config.toml
num_hidden_layers = 12
hidden_size = 128
num_attention_heads = 4
num_key_value_heads = 1
head_dim = 32
intermediate_size = 512
vocab_size = 3592
hidden_act = "swiglu"
norm = "layernorm"
norm_place = "pre"
norm_eps = 1e-06
positions = "rope"
rope_theta = 10000.0
rope_fraction = 1.0
qk_norm = false
attn_scale = 0.177
bias = "qkv"
tie_word_embeddings = false
parallel_block = false
extras = ["capped logits"]
init = "normal"
init_std_qkv = 0.0547
init_std_o = 0.0
init_std_up = 0.0547
init_std_down = 0.0
optimizer = "muon"
learning_rate = 0.00824
lr_mult_o = 1.5
beta1 = 0.95
lr_head = 0.00711
max_grad_norm = 1.0
warmup_steps = 200
schedule = "wsd"
decay_fraction = 0.644
decay_shape = "cos"
final_lr_fraction = 0.0
batch_tokens = 16384
max_seq_len = 128
doc_mask = true
train_tokens = 134900000
max_steps = 8234
dataset = "wikipedia_en"
Each number is 500 + 25 x the weight over the matrix's rms, rounded and kept within 0 to 999. Layers, rows and columns count from 0. Numbers have three digits each.

# layer 8 MLP down (transposed), 512x128, rms 0.117, rows 84-147, columns 96-127
455495480465444535470489506529540480507546506475536477493496486495552483507496495449575500449504
533500427515461487493488528511539513508514545531540503466482497493503505496451485478504506507479
505537487505506517510501471473498505519500510499516525483493501511504444497483524533537486511522
516483515487519478492513530507519498506477530488488510588464501518463459502517472527524485522498
506482479525517493481510505489486522537532468516497466455483540493520504500519490466485467540520
541538550494526469447453469478479534506482502469501538535457475538493494443470458537476530467487
507456507488490532519552539505519513491468465522493488521499510527514545529525459522505490518513
518489452519503477454512515495483437471512475509469516494528547542488559502504444527499493513540
546494528490467491501517456489515507496530528485483520416515496491492516523491517488518496533501
448506493477479474498487509486528535505452493438464486502492469508510475500477494532512533515488
501508493462484463519481514514507492520492507462505502536508504502480473494491476509504529473495
530478510464528584514503471490529499530491492504552489516504492504487479478478498482501515511475
477499545471483526453517543521538507496483444505472496484500508513492504490510542445532476467499
502513470542503518518484512487528480498489562504505516542488474499522506487526558479488505486486
494504529539503455542507542469490484471518477511504475462441514505538494524512511470504496463514
454514466508476472498519533504508536503466497471507475586527519480507516507476478503466507462467
468462503495507476487497467495521509493512495520507526460532509539505513486510541513502492526525
487508483520511527493518473466510513500458500500483482491489516515485472534486487498523542509540
538536501487510519505496512480513514551495520451481488544467493505544489535489510484491474460469
499490444523506475501481472492576477521497538526515499506481520498559521497529546482503484523499
549496495526528463502512473509532518456483519513497521510492454495493499501480459487495484468514
529534549492459517438481495484500466511510510502485497611493491499522474515492496501453522487498
493458485486542500512538456475498502506487486443471474568504445464487523487483477486507534508469
507503466501470516478519479477486528519503503499515493432514472488556509507474478446484509492524
473492464490504466513505495466477530518505446424478484502510502524462535503474459520503545470503
509496501499507482487518490515508531512512502501486469523522486512525498504522504510528453479496
487564520518453524521489557492526462528473515481522537457520508465521465464501467504476514471513
510495511487503412513491559457553527551546470539481456401499474476507464477501517530491477488466
512495493522526487506480521541527537508507469485507526474514523512496514509519472493527549508506
525514508508468483477468497474532436443467503513505494494477495514505508506530502500464510483483
483500506484446487493484470548450519487485471522512495520511443530503520471517478538490508490529
532473525466456517521492519487482450517511493521508517572476513478490508529516497522506504520505
513510500516496444509532482516502501466506503525509520546508500523499504514497501476520475486510
524484481516481478538479520523452506468493551484487464470495479513527536526489518513459589502478
538518500471519492491476512516529502478458528538527512463511493506483500486529505531496456500523
547506519503518491486522506556486498553486520478535528505510482471530518516511507477495497518511
473481506452502535438485509530518514461471517481522517522492511525490507489475503469530480486500
500490492549501498492499500518498470499489510484473504595491498514469527438528456518493489501453
530510521476485485512506506518471488478513491480462520434495478531517521500527527501485453514534
494508487486486497515517491536505482534457486481498475487520488496501468496507481515507517481507
498468541521493505493506502543478504518532490472501515429482520502478518508496441499481565494525
499512507519512473487454533471481535522493448606489519497491492506470490514485455548513478445497
527492497536461493490487473539455495498520505497547501526481492528453503489485554465516510536507
535502546494480549493511507490523464522486522454490531396482517524527503470494530511485455494477
500538510509539489510503539499478496518493523484454515526509493518518506492486496486466535513495
501475516470517489476494478495491507489477495524527458447507459513471510468516488474485505527455
508529529498474514503496502478546481493541498499515547500502513482523512513483478525483505522477
505519500513505493501478508474477500511476505503516478530488511519475547493472456475490499508533
512533520538500482533481483546516556472494455469502462496490509519401492535474465530460523485510
514520469482506522491468512490526515549517483525517504547501509501461511524527475497523503498516
504490455525519486457504479493521554491503507444514494500484479490518521471519543490544488458517
510500478500503471538481530504490485473507512501525526474511462465546494536504496493482527520492
501515527503532484504500502518495489474473484526554510539530474481509521492481490501510546542522
506493502492524536496522562488487504520520496510511488507434513509455499538507470492543532510532
491505473508528526523531500468477490512481514528520474492520483496482498494531527472502480512503
468513500479524514491488514492511516471505547514523497498498453490504525489532475516453476533512
487523473549524490493526475521511521493467472498509495504538540501488504489489496506503507479505
440502538501543478484523450544528489454476513487484480579473489511479478493494520466494490490506
501478490484503455452552532509507538473520445492486530516523502450489545473495532511518448546480
557472508493512507498493552510458506468523464510472460550523503519503496515472494537487479502494
452485432473466410485514492436546501552513515485490488527479512511507500480509507478503512528465
508473471498515528489494493486465472448500557506509523478490481483491490492464462470519542511509
482517495474550534531471499525487508487529475515474478623536509521540490516475554423514507507529
508500512497464505449517485458489553542467538509509496450465493453499502511482489536490482502511
# layer 8 MLP gate, 512x128, rms 0.237, rows 85-148, columns 96-127
479450508499473473500522525534503470520514472461510491528504449481531475431466484484547526476500
459515531477462475517504481483489534500460529502508497559496451449519493485498501515482484499498
536525499518518491527481476469481482517508504474487531495484511512499511506478481523505508486535
544525494516496505540479521493534503464499502480532466496488461546476518475515468511506501483547
510465512444526486523541527475455462498537494475483477481456489536533503507555450491483539498479
564492485493498522511494545487503494544492504546536473483515465448495524482498491469489517452554
494556506494533511552480456496515479474485477502492541462500478487523484517532476490533511474475
490517485484491488524506503486493499468485511523551516518522511499537454501449504492483490504504
550508485504497533487541491485536539501514499476500498507463504519465507512517482495493516495509
502519487504466481540482517490535496521475515514474484509524522497489466504478523505471510493502
541522524530501513472491553520492453530515545449529481485500499520516493512528482539484534444470
501474483508509518522528502460554430453486470474492496470506518486531508481502449497469474485475
481506474522477542524515528529516511479528515510513478481494536484483504510489515499479520510517
506467485530479480466489525544512506501514504492503551489489462517472512527534498494525526493436
452495509486473493488504537486468473495544451526542438549501507517474470473497468492519497525531
518525527466529522488506471514534501493542492498499484505495536524514520464489445489485458483518
489506511500488501500509513542523503457481513494511508491502479502510503477507540533478534501486
509479452481474505535518504495530483491484486462528504528518491505488493506484482521487505483458
504428492535529527522474476488522506496514471522506530509519524470515463479526473510443505489512
488506500528472515542486428516488501474520476512529493487516520503529509495498483475529490526487
496511469496424492515524453479494503497505535494519468515488468522522480513544473504493489530517
510479490506498459476509496531483460474512457507509529499485491465480427511524547522532494514499
508455511507466557489500561483496501476547494505469466494498480515485544515520438467515510506501
538467504508503553503481500478505515506482510504539517520469524472533483517497526504480528477471
458483462495482490477483517490488487495482501522514495560490497487523490484524527528505523491525
500447536496471537525428505474488537478555510530511459478468457514516502514500528452476496494501
540528521490517500491541500519529485487490466517543540455481478552503508521535518548494492490498
491494524491491489517503511490505477501512510487501492513479455550496502513471524501518512489496
489498511530507489513490506537491486483502509521532459487515518523491505544502496550481467483495
485463443547541530524528478529545508457536509480478524495507505493512492525488523459529498488479
469513501521506513492486479526472521523528484499527473568518499479489492475489468489465485444524
489503476494520514501514451523509551517512483509528542486505453525509518494509535479541453472503
539483481534512508511465460449548483529516508488490482474506515509542479522583511527492492508507
492504469513500476486463497427500509495485493495494538501496488502468504424479484551521522475477
488481515501507480494473489488499510522512473498490499497492464512494484489496523493549487487496
493466486440449513507526514551536553510543514481506488507526560484538475485508516522494507476478
517474441476479468480477504463452531487503533500459448495533499497520532500502503481500507535505
529496483510480501520495447486486494481479494547516480529459533470534485475523479513511476493500
528535487555491504500507530498514493518531483459529506452526461536496494491518457469483470522523
503503497519482500501502529496540507474489485481522533471488483525535488517447465457482456482553
514497511454486508463537513513537509520483509478537484491498467481527466503480506452493517481508
524473498522486534475487503509478473463511490469522505515480490522536517466530524496499497495460
504501508462449537485467449515474475518507484531531510514517468484530495479503486505528529476474
521535479507490495494485497491470522482519497557497536458466500495508473500491483482486471491540
506505524490489499494493515529497483495518505511519492450484467473529538486483511545523489505507
496491535441480480501520477489495502528530504521484532509451490466499543507495493512529493518474
509517547458507505443475513484524464510486517441532525507485489472500486501502486494502496511552
502501514523497539499472505494531496491497511472527538495544488509481514522504507482521490530514
499492524520505536497495520468475479505501552476488501522465504457496490509498471494509499478513
469516452515480505520473474486498507483488494496538501498484513466498527459496475511517551472499
543489458509492568523484487489450537457536487479508531456544514518502471511487498503530504497509
542462534475481471520473476516506513446486555519514536508512480466530482513494529510530519531488
472440527488455542492504494493487486486490506519532459487512485494513528449504499476506480526498
488480494492507561503503512462532461506508499492527521521470500444494527480481514532494502494539
461528492500500508516530479495529470491503495505523486499488518540494485512488473476476511492492
485465506468498483491485500521487478488477490495515522448528473481539459458513517492470490517534
496501486497512541507468523479514492520516489502496505495464474513494512498502489526474553518527
472482456521491479501489506484501516468501485482526508522500505489534491508458485523481478504474
555486528462494489508501470488479449483529492504510525509485509505514472496487458499545502463542
507522513477458477540505524495522500484493546487473479484451489495490519462501512489500551490462
481477498537505507450534497454532492545530473509541497518491485507501477507491515492558487485543
485504475437483493534485489500532525467525527517490508482486517474505486504501503538476509532492
513479515522518533489559477510513472520479426518474465510536486500501474515538463533507518482563
519489492445498505529487518476480506575528494505471528544513500479487511499528492527529520460512
# layer 8 MLP up, 512x128, rms 0.244, rows 85-148, columns 96-127
516483495502539523523510500473526467467494507503497550494487551472504505481501531505495516512502
516491496506475483450504498500489469546535477456508536470490509486500473496507510550530488453522
467510508487491486489507526487483487536504489498477481479471528548492481491504509502503537523496
478495464519464498485511467548512494478492506481494529522530483493555482497503499529548476512516
526491503543546542489457491478488524514469450483516559534446494491486499494473499553508510522522
478544498495493491515483493521501519509547520519514498537506475469532526491485496492466472508568
464474485504504499508493483486516501493487496517511498516512534514536521498543506496497510540568
487506510510486487483514496511528534486493525527502475498504529485489516538492502521482492547569
484525517438511488477472491466477527497467532535503500501529529486447460535522502470545482539459
507467483536472501476524487487472499554502478553503521488496511474482486476478488507496515467482
467472483479532476532502509517501462508496486498486488480513496505578512506492484489452525444452
487491471472499524475510475501524486475513497498503550509517524498519524499476528558494567507500
499496529487481521478499479499495495509509506498469548492498494482514514523496495511499499501481
492498516479508501509522536538487477500502515507483509473491502526445482551471536525525528516529
464505511538498495515495520504508503491520528495514433548487455504510470499510483493526471447542
459527498487544498531521531525449536499483512486477502529508495522512506491515520500524547445482
456517510525475502524486486562524504516520520486523481493501467490488494494480498504505511511523
485486498491465541491492503507485453516465490527472477517567441524489527504523489524496466505492
477475556492484513487565507485493487489514476495488489552476457522505497465508492505480428504513
485497500444467536476522462477490521519518518520487524499462523482539524515520508450537506500527
512510490546506518508531468509534536496507544448511483533533492499515457550528458494473510455497
504497530523504479469469496462492515542512483396465536541479528487499480513537506500525538483455
465518514520506441487489480506528521539489513501497542511499543481534453530512553510500484481476
479550469545475506453525552482483503505478507518513496488490450521462523467472477489471437484496
504539456503486448491479503484475500484472479490519468509518520480501466502537536501475525512498
514538441475506514493514502511524474484482497486484541493491530477456504522536513499505472496492
461489465519500490477491500456484559480517561478513473466505546483471527493489497498472485499512
533479522498495498499504499501505510488531479504513517518490528499518499533482502481506501510546
477494467507487485490482495538532493471529518501492496505525518452457516511512498478482526493498
538443492489500539505502476518482507484475513466509529515530500483507518499526543473520545477509
458535508519481502515491506521497524497522487459512453522479536486501467506517505513478509470508
519480487486495507496454481512543461583505516504524505499530517476466492512472543490505517502484
493516494486512533508539480512474448550502569525525502510477519523433541484495534488524517474497
484547513457509506510492491515488482481470533508496514514509477513515503469546508486548462472498
497518524468486488503476512489517488519514523522517501487516481528499520481490494474490453507462
484484473529500479509535526468490430503493439543509496504509506431538492460492511498511482503469
475483504540510481519493478498499509486497539512501495480482489467503501495520486509524542531497
496491488483470480516471507492506497536504508501514487497477465490484516471496530534496499514468
515509516508536436482473494545506507480471518502481513515548496492508510448493525499541517455487
514529533557525519485512511454533512508504522469503524461510517536502485486512444466505479505503
502504458484477471482514470491516476532506525503481515504505509516521500468507542516518512507553
513472543529497543470484500508484451511508485500544483508495470455458512523506499541510533490530
491483462490477500441512492518485485503463465522497478522520499535454501473470506533548528500501
522492497460470515461462498467473466512503513474504477468477469501479555459501482559511513477522
485536466525526508498458518501517493515479477467467515549505517528469485447478517445476531460467
496545469516506491537508519499494505468540508495504484457519493526501498508522517504525480494493
498470501511489517512535461560527457499490479513495515529480468493477497516503490479482518517491
565456530532488489476446477482504499469496522473473545495526459490475466499483537518514525513499
541520481518530548547510498462493501479478480449501513469481502532472489468504493455471519436477
484507492532483487449468515475502518483541521504498466489499510500528517471519498519517554471505
500514499529495498494499481541510504433438527458487497515499430511469490508474497519482474489470
499501479482475497488580495510482497450478512483511501464525528489460533462473511487523546492497
481427518498515498533519490531485522436525492505524523523504493483496453529541510535498497514512
507493491494529521495534497477466492444498510476501505466500557482499454497423489500494529525475
543489519541461448466466465481480454506505535501507479544530506457501504504475503488513519531535
523512523497523484485488469465515510561509463511455506495513525509492509550466509518520512478513
516478517500526473487495508508520533504546485457465498480467476499484504510513538482537449523502
482464494521492504516560506543515534453503451542483459543509509492514515519468504532528505527478
521510455527477505500537478435534490456532495472461478487491504513507543534503515519493536473500
466518504479515483532539465512502519503454480474507515490508524555511507528444465502488490474505
512502535524472467501471490544484535497504505506527440444535486517491489535533523498486478518463
499494533458511504493513527477477519498512523491525492447492513454544490520483506520517502506459
490477484473486491521506486482461495498464520504485558479477526514522488479477502456535466527464
512494528511497483494466487480489528496494501515501522515518484487521492482508496571507467487466